config.yaml
n_layer: 12
d_model: 192
n_head: 9
n_kv_head: 9
head_dim: 32
d_mlp: 384
vocab_size: 512
activation: "tanh_gelu"
norm: "layernorm"
norm_place: "pre"
norm_eps: 1e-05
positions: "rope"
rope_base: 10000.0
rope_fraction: 1.0
qk_norm: false
attn_scale: 0.177
bias: "all"
tie_embeddings: false
parallel_block: true
init: "normal"
init_std_qkv: 0.0361
init_std_o: 0.0
init_std_up: 0.0361
init_std_down: 0.0
optimizer: "adamw"
lr: 0.00203
lr_mult_qkv: 0.7
lr_mult_up: 0.608
beta1: 0.9
beta2: 0.99
lr_head: 0.00744
grad_clip: 0.5
warmup_steps: 280
schedule: "wsd"
decay_fraction: 1.0
decay_shape: "exp"
final_lr_fraction: 0.1
batch_tokens: 32768
seq_len: 512
doc_mask: false
train_tokens: 140900000
steps: 4300
dataset: "wikipedia_en"
Each number is 50 + 12 x the weight over its row's rms, rounded and kept within 0 to 99. Layers, rows and columns count from 0. The size before them is the row's rms in percent of the matrix's.

# q: layer 7 attention query, 288x192, rms 0.0463, rows 0-63, columns 32-63
# k: layer 7 attention key, 288x192, rms 0.0453, rows 0-63, columns 32-63
# v: layer 7 attention value, 288x192, rms 0.0377, rows 0-35, columns 32-63
# o: layer 7 attention output (transposed), 288x192, rms 0.0285, rows 0-35, columns 32-63
q0 089:52 49 46 45 64 63 30 39 35 45 28 31 73 48 39 41 60 69 39 51 35 55 35 62 63 64 52 42 64 54 41 61
k0 080:54 73 47 73 45 58 33 56 51 33 57 37 68 56 31 42 51 36 47 37 54 62 60 61 41 62 46 47 52 50 47 51
q1 093:56 38 29 43 66 75 46 36 59 46 60 32 36 55 35 51 61 33 42 68 54 49 42 51 30 45 26 61 44 53 42 32
k1 098:39 49 47 55 63 33 54 71 46 45 80 47 40 34 59 28 39 46 21 59 62 49 39 60 55 53 40 63 55 62 33 48
q2 091:38 38 28 51 50 43 27 33 27 75 59 59 43 44 62 32 46 59 69 65 60 50 38 45 64 51 36 38 38 51 64 36
k2 092:62 64 56 58 56 51 51 50 58 46 52 42 51 53 69 53 36 67 20 32 50 51 63 73 71 67 40 41 42 43 47 41
q3 090:48 44 66 36 29 66 61 52 44 51 31 51 45 63 44 38 58 47 77 69 49 29 55 48 62 35 81 58 60 35 43 68
k3 080:51 52 61 52 43 35 64 48 41 39 58 47 40 70 66 55 32 41 51 56 55 31 56 56 33 40 35 42 48 61 37 43
q4 093:43 62 43 40 43 69 51 44 45 33 51 56 28 77 43 36 37 53 44 67 67 37 54 47 65 45 52 63 56 35 44 66
k4 106:67 43 34 37 27 51 60 68 52 52 43 44 39 54 17 46 55 59 54 45 32 52 55 45 71 65 49 55 36 55 62 47
q5 102:45 67 40 67 53 22 51 43 61 53 60 42 73 26 49 35 59 33 23 34 41 77 56 44 39 49 45 37 45 80 38 36
k5 095:58 39 29 39 47 38 34 55 54 53 51 51 49 36 77 62 51 47 43 66 73 36 45 40 46 55 41 29 49 53 56 47
q6 089:46 38 69 64 35 63 49 67 83 54 66 37 51 45 63 56 59 34 69 71 30 70 39 51 47 53 52 47 43 44 38 43
k6 094:44 58 48 47 86 51 27 33 55 42 50 66 44 27 53 44 49 53 27 52 60 34 72 49 43 66 52 45 46 38 36 57
q7 095:51 47 71 55 25 55 56 71 54 46 62 41 57 47 30 66 57 41 58 58 65 40 40 34 42 49 58 41 62 50 82 56
k7 105:63 69 62 43 52 69 65 34 41 57 42 48 56 51 34 43 35 64 45 42 51 56 53 55 61 54 56 57 37 60 26 23
q8 094:50 44 40 37 44 60 52 50 41 63 60 43 47 47 43 75 55 59 61 54 46 33 66 36 54 50 55 57 80 46 60 57
k8 097:35 68 33 54 44 56 62 50 43 42 46 36 79 60 34 45 53 51 50 40 61 59 43 55 53 54 42 60 51 62 61 35
q9 095:28 38 50 51 47 52 62 56 28 48 38 77 19 52 49 32 31 73 60 62 55 34 82 52 68 24 58 65 36 48 49 36
k9 088:42 46 47 47 47 29 34 44 63 44 35 42 56 46 58 65 78 42 43 41 60 61 60 47 42 53 64 53 70 51 59 49
q10 096:33 61 46 53 55 65 60 53 48 51 51 69 53 62 56 18 39 46 40 57 64 78 53 74 60 46 77 48 34 29 43 42
k10 096:33 50 36 49 76 27 52 38 43 60 57 33 20 49 57 65 38 34 67 56 50 68 54 40 27 59 53 51 45 50 36 41
q11 102:58 52 55 50 54 53 59 53 66 56 60 48 49 79 40 34 46 41 42 28 42 65 53 72 44 61 61 48 51 62 28 49
k11 096:54 58 41 73 67 31 68 44 38 60 42 56 56 31 70 40 40 39 45 42 49 49 62 55 51 53 54 59 31 55 36 47
q12 098:49 55 39 40 81 50 43 52 48 40 62 34 43 18 51 63 78 27 56 34 54 80 27 31 40 44 54 21 50 70 70 51
k12 105:63 58 50 50 37 57 59 47 45 39 14 50 63 70 37 48 36 37 62 36 35 45 34 52 60 59 47 39 59 58 48 37
q13 099:41 37 51 49 58 49 43 38 69 46 36 38 57 58 39 52 45 71 55 43 63 46 37 39 63 50 41 48 55 28 54 73
k13 100:66 58 55 39 51 57 30 41 46 66 78 39 45 43 32 53 60 46 39 55 51 58 42 49 39 31 55 43 28 46 48 36
q14 094:30 33 41 49 51 48 32 51 45 47 62 63 70 55 55 26 50 47 50 61 47 47 70 44 31 54 60 37 36 38 32 50
k14 104:45 37 39 61 62 46 14 20 71 61 45 34 54 44 61 37 41 54 52 64 57 46 73 39 49 59 69 57 52 44 35 44
q15 110:50 37 52 60 89 65 43 67 45 49 61 56 39 44 73 46 59 51 44 48 62 70 63 74 63 58 59 47 37 52 46 48
k15 108:50 50 41 66 70 29 41 63 49 46 53 52 29 58 48 39 41 46 50 38 51 44 65 48 67 71 53 73 53 55 64 65
q16 098:42 48 43 60 50 55 48 64 49 55 43 41 58 48 42 49 58 55 67 39 42 51 49 37 50 54 37 54 78 46 62 39
k16 101:59 62 40 52 34 60 77 47 27 59 66 33 49 51 27 45 43 54 29 28 29 42 45 41 52 43 59 53 60 77 58 19
q17 104:38 67 47 74 53 66 47 67 60 55 32 58 35 42 66 55 47 53 27 51 43 33 72 66 62 52 40 39 36 25 32 58
k17 113:63 50 46 52 41 49 39 31 46 54 43 45 53 40 36 43 55 54 27 36 59 58 64 67 65 53 63 58 23 34 44 67
q18 103:53 35 42 31 35 45 53 64 58 41 70 35 45 49 63 60 64 29 52 56 55 53 41 37 62 38 68 39 70 80 63 50
k18 096:67 52 44 49 17 50 35 66 35 40 83 73 37 53 46 42 66 52 57 40 44 56 42 45 53 58 00 43 61 50 70 66
q19 100:45 39 52 63 32 27 57 28 49 52 45 69 54 44 62 59 37 48 46 71 61 35 54 61 49 41 46 42 35 53 22 59
k19 099:11 46 36 56 37 48 33 39 65 58 67 56 32 37 51 62 55 63 49 62 54 41 38 47 48 45 41 24 56 39 39 61
q20 104:54 48 47 47 45 59 50 54 48 65 70 37 47 31 55 35 42 51 41 40 68 49 49 34 48 40 40 42 28 56 73 44
k20 110:38 34 64 57 22 68 44 63 52 41 47 39 42 52 45 34 60 47 48 31 64 21 65 53 37 52 36 73 55 37 63 50
q21 107:53 51 24 48 82 45 37 34 35 57 72 43 53 32 41 65 63 68 73 63 44 46 42 47 54 56 51 69 31 33 46 53
k21 111:48 34 29 46 69 42 53 35 61 62 82 62 39 48 50 62 56 36 66 41 70 47 65 42 38 39 47 53 22 45 40 55
q22 107:43 43 59 37 59 69 53 47 46 49 43 58 62 49 52 26 53 40 50 38 33 55 40 63 52 51 55 52 47 12 45 58
k22 109:88 61 47 23 68 69 71 46 66 38 55 52 73 39 49 34 56 48 49 50 29 35 44 52 46 41 39 56 42 55 61 64
q23 127:51 40 50 53 30 45 24 62 38 34 41 36 68 45 47 43 69 59 65 49 53 61 45 44 65 43 66 48 32 61 63 49
k23 124:51 32 48 41 39 39 28 55 39 38 38 29 57 45 47 67 54 46 47 54 52 44 54 40 54 49 53 46 56 60 46 48
q24 117:37 61 47 46 54 37 43 28 42 66 51 64 48 43 40 43 56 26 40 56 41 41 65 41 29 41 35 90 50 47 39 61
k24 119:32 44 55 38 59 36 38 42 53 47 47 40 64 72 55 60 46 28 43 48 57 40 38 48 35 40 44 68 53 50 53 42
q25 103:61 57 35 38 46 49 50 28 67 58 55 56 23 41 34 67 65 58 49 47 51 35 33 50 54 36 36 43 41 73 37 41
k25 098:52 56 59 51 27 73 70 53 59 72 48 53 48 52 49 62 48 53 55 25 45 43 51 50 55 53 25 51 56 53 53 56
q26 107:50 35 44 57 45 51 62 57 34 67 47 43 49 51 54 38 59 39 54 38 54 50 47 53 48 40 14 41 50 43 62 40
k26 103:71 51 56 65 55 45 67 58 30 59 39 38 58 61 57 37 37 60 42 42 63 61 40 59 31 69 48 56 63 50 79 47
q27 105:52 48 41 39 63 56 65 39 50 70 53 60 37 48 34 61 58 49 64 49 51 45 59 62 48 51 77 72 39 57 71 41
k27 104:67 70 43 53 45 67 64 49 57 52 55 71 52 38 47 47 38 50 62 43 72 51 46 46 37 38 40 53 43 62 44 55
q28 108:48 46 47 60 52 53 41 59 60 61 62 56 48 52 31 55 51 34 62 46 58 26 47 39 48 51 39 47 53 60 54 46
k28 105:39 56 58 49 62 74 38 42 33 62 53 57 40 40 49 67 17 42 49 59 56 37 57 75 74 52 41 56 30 37 56 37
q29 122:61 57 49 34 35 52 52 66 57 59 39 51 49 44 61 57 46 52 34 54 45 14 37 23 47 37 72 31 36 59 63 48
k29 115:79 45 28 33 36 45 30 44 42 50 30 66 59 67 39 18 44 61 40 52 55 53 53 33 35 60 46 43 62 36 50 54
q30 100:48 56 64 70 45 56 47 37 74 31 38 53 52 71 56 46 35 65 48 51 41 50 32 55 61 22 61 69 53 55 34 47
k30 095:61 57 55 24 63 55 55 50 61 27 59 57 41 48 33 50 32 53 40 64 61 51 55 65 44 40 49 52 33 50 20 52
q31 106:70 15 60 68 47 50 56 46 41 42 43 49 59 78 63 38 33 60 44 37 61 45 64 60 65 45 42 53 58 47 47 55
k31 103:53 51 72 60 61 61 44 46 46 51 46 44 49 68 42 38 56 48 36 69 60 59 58 45 37 57 69 62 68 48 50 50
v0 087:43 62 43 65 68 43 56 53 39 96 61 33 26 51 42 41 22 50 30 68 58 36 74 22 33 53 70 74 50 43 54 44
o0 087:40 44 54 38 40 53 51 42 55 43 29 41 68 50 54 67 62 56 38 53 70 45 43 61 59 43 20 55 42 59 54 55
v1 096:73 57 53 46 64 61 66 51 47 52 28 36 51 68 47 22 45 44 57 59 41 58 31 81 52 33 47 32 52 61 51 37
o1 090:54 56 62 42 22 50 46 61 42 61 79 46 51 52 58 60 37 50 24 48 64 54 86 14 43 57 51 51 63 46 48 64
v2 091:33 40 56 43 68 60 55 46 48 48 56 39 45 32 45 53 80 41 37 50 70 66 51 48 65 60 51 45 31 47 47 67
o2 085:43 59 36 71 22 58 67 54 40 23 55 41 63 49 45 67 34 36 44 66 28 29 42 48 45 14 42 65 48 51 53 37
v3 100:44 43 50 55 41 52 46 61 42 60 49 56 40 60 50 46 61 76 59 24 70 33 36 45 46 35 55 57 72 71 50 55
o3 085:64 50 40 43 69 59 42 45 53 51 43 45 70 54 37 56 37 48 37 70 30 46 30 34 52 50 40 27 18 52 66 64
v4 099:43 67 69 56 52 41 37 59 18 51 66 40 49 60 40 61 58 40 64 40 37 59 47 53 46 43 57 40 79 36 54 69
o4 098:53 54 51 63 21 35 70 53 70 50 63 46 48 46 46 35 35 37 49 45 51 40 50 69 47 43 54 49 11 51 57 55
v5 093:26 54 53 36 52 50 36 22 49 49 21 66 59 54 39 16 64 89 64 49 64 63 48 66 59 37 53 58 53 35 50 52
o5 092:51 48 53 54 41 53 55 61 48 52 58 59 72 57 28 72 53 41 59 52 52 33 51 42 55 84 49 39 59 47 46 37
v6 100:58 29 33 40 40 51 44 48 54 69 61 52 43 28 64 52 39 38 62 62 52 22 34 58 56 60 78 59 48 53 52 45
o6 095:62 75 47 65 64 63 53 29 59 50 39 51 51 44 45 40 66 53 43 56 54 54 73 37 55 33 28 48 46 58 31 53
v7 090:50 40 70 40 36 45 31 39 28 60 76 36 54 30 61 33 72 71 37 34 27 57 49 41 50 62 64 38 47 54 56 48
o7 082:66 61 53 63 43 32 62 66 50 53 50 66 49 61 42 63 52 44 64 50 65 41 31 77 44 31 63 56 38 59 62 45
v8 094:52 50 70 38 38 58 40 43 54 66 48 47 38 39 45 22 43 49 46 45 51 54 35 47 58 62 35 57 31 48 53 43
o8 087:34 51 40 51 53 36 56 62 27 55 40 55 53 47 47 79 51 39 50 55 43 53 60 35 55 29 53 43 45 48 42 50
v9 096:63 31 64 50 36 43 57 62 60 64 57 59 61 55 76 39 33 40 49 41 49 43 33 51 53 42 67 63 39 80 49 70
o9 089:50 60 29 59 79 55 54 39 21 58 39 64 23 35 50 44 51 70 40 58 55 63 70 42 49 54 52 51 64 25 37 45
v10 098:38 48 73 70 49 58 37 57 64 39 63 46 49 36 58 29 45 40 67 58 43 52 49 33 45 62 35 66 64 57 48 53
o10 093:61 54 30 31 56 57 29 52 35 39 51 42 44 43 51 44 63 52 42 61 61 53 60 49 55 24 56 53 21 45 41 46
v11 095:55 45 35 53 60 48 70 36 29 32 53 45 47 28 34 44 55 46 46 45 62 68 57 59 51 66 60 56 66 53 31 52
o11 096:32 54 74 47 77 55 31 47 66 39 55 52 38 48 58 38 60 38 68 68 52 64 47 44 59 42 49 58 38 58 51 52
v12 096:54 33 59 49 41 54 59 45 46 56 67 64 59 60 51 44 49 41 36 61 41 79 54 52 46 47 73 40 54 41 50 36
o12 079:59 58 21 58 58 54 54 69 42 57 35 51 55 49 57 65 35 56 54 41 42 48 57 57 53 56 42 40 49 68 43 51
v13 093:62 42 57 69 37 54 58 60 39 35 47 45 46 48 45 37 62 77 42 60 61 59 23 52 53 54 57 66 45 78 54 50
o13 087:42 76 51 32 34 45 48 60 52 68 65 60 43 57 55 63 26 31 84 45 32 46 55 62 35 51 35 48 50 18 54 56
v14 090:59 36 42 72 36 43 34 72 65 57 46 49 49 41 33 38 37 62 55 65 51 48 36 61 42 59 54 37 54 42 50 55
o14 079:67 62 70 55 50 53 32 48 51 62 52 41 42 50 65 47 45 47 78 47 43 32 53 47 34 49 43 52 52 47 57 62
v15 098:56 49 59 36 63 69 46 49 42 32 51 43 45 39 57 49 63 66 36 58 38 45 56 66 60 41 27 73 40 61 51 47
o15 090:50 54 43 50 54 47 66 62 39 51 56 54 53 57 46 57 35 40 46 77 46 46 55 26 42 42 50 63 54 46 52 55
v16 093:32 64 30 17 51 47 62 67 46 42 36 51 54 43 45 30 49 61 54 62 53 55 12 38 46 31 11 40 48 60 41 49
o16 091:77 31 56 35 64 66 61 44 61 55 62 36 45 73 46 59 42 54 26 41 45 41 59 54 16 52 48 57 62 53 63 48
v17 096:60 53 39 42 48 53 64 50 40 42 44 64 72 73 50 55 46 49 39 43 50 55 39 39 47 46 66 51 49 17 41 47
o17 089:38 51 48 70 61 34 36 56 27 61 59 69 33 30 57 62 52 54 68 50 40 48 56 53 69 59 60 52 47 61 49 54
v18 089:44 38 52 68 17 65 68 38 65 62 54 48 56 64 77 74 54 56 43 33 63 55 46 62 63 59 45 31 38 58 49 53
o18 084:59 42 51 64 61 49 48 61 39 49 63 51 53 38 44 44 72 35 55 66 52 45 77 64 62 61 59 57 52 37 65 41
v19 091:50 55 39 62 48 30 57 69 58 44 35 66 65 61 56 45 46 64 56 52 55 43 50 73 48 33 68 71 44 63 67 51
o19 096:69 42 60 55 35 35 45 27 48 70 56 42 47 49 60 54 37 64 60 39 50 35 52 22 52 52 47 43 80 66 52 63
v20 097:59 57 78 52 71 57 45 71 62 47 59 43 68 60 30 36 50 49 25 52 35 46 40 67 45 50 54 58 60 63 15 50
o20 094:43 66 35 57 33 72 47 37 46 48 46 57 39 59 62 41 62 42 44 46 86 52 81 41 43 58 43 54 45 46 49 57
v21 099:40 23 48 39 56 60 34 41 51 60 60 77 55 40 48 48 41 46 28 55 58 44 59 46 49 58 49 44 61 82 33 42
o21 091:69 53 37 58 39 44 42 53 21 53 42 49 55 64 63 53 72 51 44 40 57 44 44 44 57 27 44 58 35 56 33 58
v22 096:64 35 56 45 39 69 62 47 42 42 60 61 45 35 52 56 43 33 62 42 60 19 51 50 33 41 47 41 52 43 60 34
o22 088:48 63 48 43 36 53 27 54 73 62 34 27 60 57 54 69 36 57 25 59 61 72 62 35 36 47 49 64 51 54 52 38
v23 091:43 52 57 28 40 38 47 37 58 75 60 50 40 60 70 62 52 48 47 62 52 47 62 58 29 29 33 35 52 55 56 49
o23 087:40 57 38 71 55 41 44 60 27 58 40 45 53 20 54 58 56 54 50 55 62 53 53 25 63 34 66 39 65 61 67 40
v24 094:69 33 50 41 60 49 49 47 34 30 38 75 70 55 52 46 60 41 63 60 57 55 58 51 40 63 54 50 54 62 49 53
o24 089:30 53 47 52 58 68 38 45 59 67 62 28 55 48 45 33 59 72 53 49 41 42 59 46 40 46 54 48 46 56 50 45
v25 089:54 36 37 38 46 59 69 75 56 41 49 55 57 28 76 59 86 50 56 57 42 40 51 48 59 30 43 46 34 39 48 62
o25 088:55 71 42 61 59 43 42 51 49 42 72 45 46 55 36 52 36 58 60 49 60 59 73 38 50 62 56 71 31 59 61 52
v26 093:28 39 46 46 56 52 54 60 42 47 67 48 63 29 12 47 51 40 26 58 55 34 50 40 60 66 46 40 63 56 53 25
o26 091:46 53 55 54 28 64 54 49 65 63 52 49 38 57 65 59 52 57 50 55 52 31 36 76 43 55 41 54 32 51 50 76
v27 090:49 67 64 56 58 49 32 27 40 53 64 36 60 44 52 63 57 44 51 56 51 65 49 42 50 29 45 52 66 24 62 43
o27 085:59 47 43 25 54 49 47 57 61 41 36 47 54 38 36 56 39 61 60 66 66 44 61 42 60 47 63 39 47 54 50 68
v28 097:53 80 71 52 38 46 67 41 59 48 34 69 62 47 55 38 50 35 45 52 42 35 44 52 44 50 49 29 51 27 30 62
o28 088:56 38 58 34 50 59 51 52 69 44 55 40 76 52 59 59 47 61 46 55 59 63 39 50 33 57 68 71 42 75 47 63
v29 102:47 38 52 39 42 55 30 52 54 39 53 41 40 55 47 58 42 52 49 47 51 45 49 42 72 44 46 37 45 63 55 57
o29 093:38 65 36 38 44 60 65 54 46 45 46 55 44 52 35 54 64 40 53 44 53 42 65 33 43 48 57 56 42 62 65 52
v30 094:41 64 39 28 48 48 67 38 41 38 34 31 46 49 25 49 49 71 36 54 52 32 58 56 44 51 28 53 27 43 51 29
o30 092:62 41 51 60 30 78 30 60 46 57 60 58 47 64 42 48 59 34 62 53 49 59 44 47 35 25 48 57 41 62 48 65
v31 097:54 44 32 50 65 39 52 62 56 63 62 61 50 59 58 40 62 55 48 66 61 63 61 44 49 21 43 36 45 35 54 46
o31 095:46 53 71 30 39 61 49 37 84 35 41 35 45 66 37 64 33 52 57 47 41 48 49 52 29 67 50 75 41 50 43 55
q32 103:62 80 50 65 46 53 40 46 57 53 49 60 33 55 50 48 51 62 65 54 56 60 51 39 50 53 55 69 74 33 38 50
k32 119:61 44 51 57 72 48 68 46 24 53 32 36 48 55 42 41 45 66 39 52 33 58 57 60 59 52 59 44 41 35 28 64
q33 116:34 46 39 51 68 36 52 56 68 27 42 48 46 41 35 51 53 43 58 74 38 31 34 45 47 55 57 37 51 52 58 22
k33 099:59 68 32 22 28 61 43 42 49 53 60 37 44 57 42 62 35 63 42 54 45 52 57 43 64 51 43 55 53 47 52 55
q34 099:53 31 38 50 47 40 62 57 35 51 58 68 53 23 35 40 46 60 46 91 44 42 29 54 62 31 53 39 38 53 73 47
k34 103:42 58 46 39 67 60 49 43 50 50 48 62 57 46 54 63 63 56 41 50 36 45 40 54 38 34 73 47 52 43 69 34
q35 104:56 64 48 56 56 61 41 35 51 52 62 69 51 65 59 37 58 50 48 19 65 52 71 46 47 40 41 58 43 43 69 67
k35 092:45 46 39 49 56 43 56 45 39 57 46 54 50 67 57 48 58 31 41 46 37 50 72 37 53 64 49 47 34 44 38 62
q36 098:42 38 61 56 65 57 80 56 60 73 56 53 51 40 48 67 50 51 50 50 46 52 30 21 56 42 57 40 47 38 40 57
k36 103:46 56 53 42 58 44 59 68 63 34 74 64 30 58 65 61 46 38 57 58 77 57 22 43 52 54 58 48 37 45 69 56
q37 107:43 36 45 51 28 33 77 79 61 57 56 42 50 43 49 58 55 56 57 70 42 52 44 63 61 45 50 56 61 73 53 54
k37 095:33 59 72 41 21 60 38 58 59 54 62 68 70 63 42 47 65 52 58 35 57 70 44 53 43 57 51 62 53 45 61 36
q38 112:41 34 45 53 38 40 74 77 53 59 33 38 57 41 39 53 53 57 43 70 39 45 33 45 63 45 63 53 52 67 63 45
k38 102:55 58 64 35 49 51 44 70 55 42 57 67 57 46 64 58 48 39 41 43 43 59 39 34 41 48 60 32 49 64 74 44
q39 084:39 66 58 45 58 31 54 37 46 59 67 58 61 58 53 34 41 53 63 57 62 50 47 53 30 38 51 44 63 62 65 42
k39 093:43 68 48 53 58 40 72 21 47 59 43 50 56 63 50 64 58 59 52 43 23 54 57 47 49 58 44 61 62 64 57 63
q40 103:56 35 61 52 75 64 53 49 81 47 41 44 42 69 51 51 46 43 54 51 27 47 28 35 34 41 57 18 57 58 31 51
k40 110:42 47 46 31 74 48 44 45 61 25 47 45 35 45 52 67 47 47 39 44 71 57 31 38 50 41 60 45 48 43 52 55
q41 107:43 40 59 37 53 41 74 68 62 55 41 29 38 34 34 46 53 60 32 77 44 27 39 48 69 47 63 51 44 45 57 48
k41 091:33 52 53 56 40 51 49 63 72 47 39 73 47 58 56 60 65 42 53 41 74 50 29 46 32 48 51 45 75 43 72 25
q42 100:63 72 46 60 41 57 29 41 36 60 51 70 53 43 56 53 48 42 59 34 55 59 57 50 55 58 41 58 71 59 69 47
k42 090:58 44 34 54 33 52 70 43 38 51 30 49 38 70 47 62 42 62 56 55 46 41 67 46 74 45 58 58 46 55 46 62
q43 100:60 44 41 52 72 43 74 47 47 53 62 33 34 47 48 58 48 32 56 56 28 56 53 53 41 48 60 37 62 56 49 50
k43 102:41 44 58 30 37 50 15 54 75 36 41 47 28 40 64 58 54 66 56 43 49 40 46 39 40 32 65 54 67 47 59 15
q44 101:56 35 42 51 69 38 45 60 71 49 58 56 48 39 45 59 52 41 48 64 36 64 34 62 31 51 57 28 65 37 31 49
k44 107:77 39 53 40 53 61 34 36 68 47 33 48 40 48 70 57 55 39 49 52 68 42 58 59 49 34 62 60 39 32 56 35
q45 114:37 29 71 42 60 36 55 64 55 43 55 24 65 34 30 47 59 43 52 56 58 52 26 38 51 45 69 52 39 55 61 70
k45 112:40 47 39 48 45 73 33 40 56 49 38 48 37 47 46 70 46 52 60 51 51 50 43 34 35 31 51 49 58 48 53 44
q46 102:57 39 48 58 58 50 61 79 60 53 67 61 23 48 50 36 37 22 43 49 55 53 30 48 61 40 46 41 70 43 73 44
k46 108:75 47 46 28 34 40 51 68 73 49 47 50 58 50 59 29 53 47 52 47 44 44 52 50 47 34 58 54 59 69 66 52
q47 106:51 55 59 33 33 42 60 66 52 42 50 55 64 69 28 72 35 44 61 51 30 59 29 37 82 40 86 43 60 64 59 31
k47 092:66 68 55 50 41 62 53 70 42 27 45 38 53 50 33 61 50 38 53 33 50 55 46 53 60 53 68 22 56 61 74 36
q48 094:53 58 50 50 61 56 26 62 32 54 25 55 30 51 31 39 71 60 52 30 38 69 49 47 66 40 58 67 56 78 54 51
k48 097:64 41 55 72 46 40 39 53 43 57 58 48 27 33 37 58 39 72 47 61 60 69 46 49 46 63 53 57 55 58 59 38
q49 106:45 40 63 67 54 44 66 74 46 72 76 31 73 42 46 54 56 35 39 77 52 51 45 36 38 40 55 54 55 71 48 41
k49 104:50 55 34 47 54 63 41 48 65 51 39 38 42 59 44 61 72 48 36 41 62 58 44 41 54 49 63 56 46 49 67 49
q50 111:36 56 67 34 29 59 63 57 58 54 53 29 47 66 32 73 61 70 51 60 51 59 36 44 75 47 52 53 68 57 52 65
k50 094:21 52 48 40 43 48 45 60 55 65 57 44 40 48 39 73 65 57 62 64 33 53 37 40 69 44 35 46 54 61 66 70
q51 100:23 31 41 31 43 52 47 26 20 63 62 66 37 58 56 44 52 41 69 43 55 47 53 37 45 45 62 63 41 50 62 44
k51 116:50 53 35 31 36 34 64 25 33 53 75 51 37 63 51 36 40 50 37 59 35 38 60 42 45 58 40 62 39 37 36 42
q52 098:48 48 52 36 59 60 41 32 67 56 46 49 59 50 47 38 57 42 37 62 33 40 62 53 42 60 60 42 42 69 39 62
k52 093:50 60 64 28 56 43 43 77 48 57 24 41 42 48 64 69 58 30 24 55 52 41 52 67 19 36 33 53 40 40 46 53
q53 102:65 45 63 54 58 47 44 57 58 55 53 45 55 65 20 51 53 58 60 51 41 53 55 78 50 52 59 47 49 62 47 49
k53 106:30 47 60 55 56 71 56 40 62 38 53 46 55 70 52 79 50 55 54 53 41 43 41 39 55 62 47 60 43 54 59 62
q54 103:42 46 58 53 37 53 36 50 60 57 53 36 44 44 50 39 46 53 56 54 35 35 54 46 24 63 39 46 40 70 60 50
k54 101:55 56 58 65 51 60 43 52 60 46 28 58 64 40 66 56 52 40 38 38 44 44 54 67 46 51 31 71 28 30 51 58
q55 094:43 48 42 49 62 36 52 68 57 48 54 64 46 18 51 39 44 49 46 40 48 47 50 62 71 51 45 50 31 47 50 71
k55 097:22 59 40 65 57 16 47 48 51 45 36 73 54 61 74 50 48 56 34 54 64 67 49 46 50 39 54 57 34 54 55 43
q56 098:39 61 45 60 78 56 61 39 45 49 56 68 48 37 51 33 48 36 66 51 46 54 65 55 72 57 51 43 47 48 42 63
k56 098:56 36 57 69 49 66 40 63 46 47 54 55 56 83 41 35 67 57 65 41 63 40 43 45 33 67 67 81 46 54 58 57
q57 105:57 62 47 51 48 57 35 38 53 49 54 24 47 46 27 49 50 59 43 54 28 38 61 71 56 68 47 35 36 69 64 43
k57 106:40 43 62 54 38 51 38 60 54 54 36 46 33 42 53 58 58 66 38 52 77 59 50 49 55 36 55 58 40 47 79 71
q58 098:41 55 48 55 44 70 45 69 41 37 38 31 50 52 55 30 52 62 64 47 64 50 41 63 63 58 55 58 36 44 55 51
k58 100:47 34 34 42 46 41 33 46 51 32 57 50 37 62 47 54 51 51 60 62 66 57 70 48 52 64 34 41 56 40 47 53
q59 105:50 35 40 38 57 59 68 45 40 53 47 75 58 55 54 53 42 73 58 39 49 39 52 40 39 48 56 47 65 61 64 44
k59 105:69 58 37 39 72 53 59 41 45 37 45 38 22 65 69 24 49 46 46 43 60 75 51 49 36 34 57 44 73 21 31 52
q60 102:42 41 31 49 52 73 62 58 61 50 35 38 55 32 70 53 54 36 53 68 59 56 34 52 46 26 55 33 40 38 60 43
k60 104:57 41 41 35 66 43 57 66 53 64 47 47 37 40 47 37 57 23 54 36 63 33 30 54 51 45 63 44 56 32 39 52
q61 102:51 60 29 21 61 46 58 38 54 45 49 44 47 53 31 46 70 63 24 65 43 49 52 47 46 73 35 47 39 62 23 61
k61 100:57 61 62 33 73 26 48 56 59 70 61 59 42 49 48 40 29 64 46 59 34 58 27 69 49 60 49 35 44 66 58 50
q62 113:67 36 42 46 41 36 39 57 37 45 49 57 70 36 40 38 39 55 63 30 56 31 25 44 57 59 52 34 18 42 53 45
k62 106:65 39 65 50 66 46 60 48 53 54 36 62 40 36 63 46 21 39 51 22 57 60 50 56 24 46 56 42 43 37 38 42
q63 096:55 64 41 41 43 56 48 43 71 40 47 53 65 56 44 46 43 52 56 70 60 54 30 58 36 36 61 63 54 43 31 51
k63 102:48 62 41 29 58 49 70 46 77 42 54 58 50 45 51 37 39 43 44 68 51 45 65 48 61 44 57 39 50 58 58 49
v32 098:55 40 44 37 41 46 57 49 57 49 32 49 49 33 46 53 62 25 47 50 71 43 64 49 64 54 53 41 55 33 60 51
o32 098:38 57 63 44 60 35 55 40 51 33 45 26 56 49 47 70 61 85 37 45 27 54 53 48 60 54 39 51 59 73 47 43
v33 096:31 49 17 38 41 57 53 47 56 47 66 68 65 58 62 33 60 50 33 80 57 48 74 31 66 42 43 64 64 49 61 54
o33 107:54 56 61 52 73 32 49 53 43 57 26 23 40 47 45 42 79 35 63 40 59 56 24 60 28 43 65 45 25 47 43 40
v34 099:54 49 40 47 39 32 64 55 58 44 63 65 49 67 62 31 41 67 43 41 63 52 57 50 63 47 51 33 43 72 55 50
o34 095:64 60 59 61 65 45 36 44 48 48 44 46 76 30 42 51 36 48 44 30 55 42 41 29 35 70 50 70 45 63 53 48
v35 097:58 61 55 56 61 21 69 39 55 40 38 59 45 39 70 55 52 68 43 46 40 60 49 56 43 68 53 58 64 55 46 47
o35 097:43 43 44 44 33 53 45 61 72 45 51 63 55 47 42 46 48 51 44 32 54 53 52 39 64 48 44 44 59 42 66 57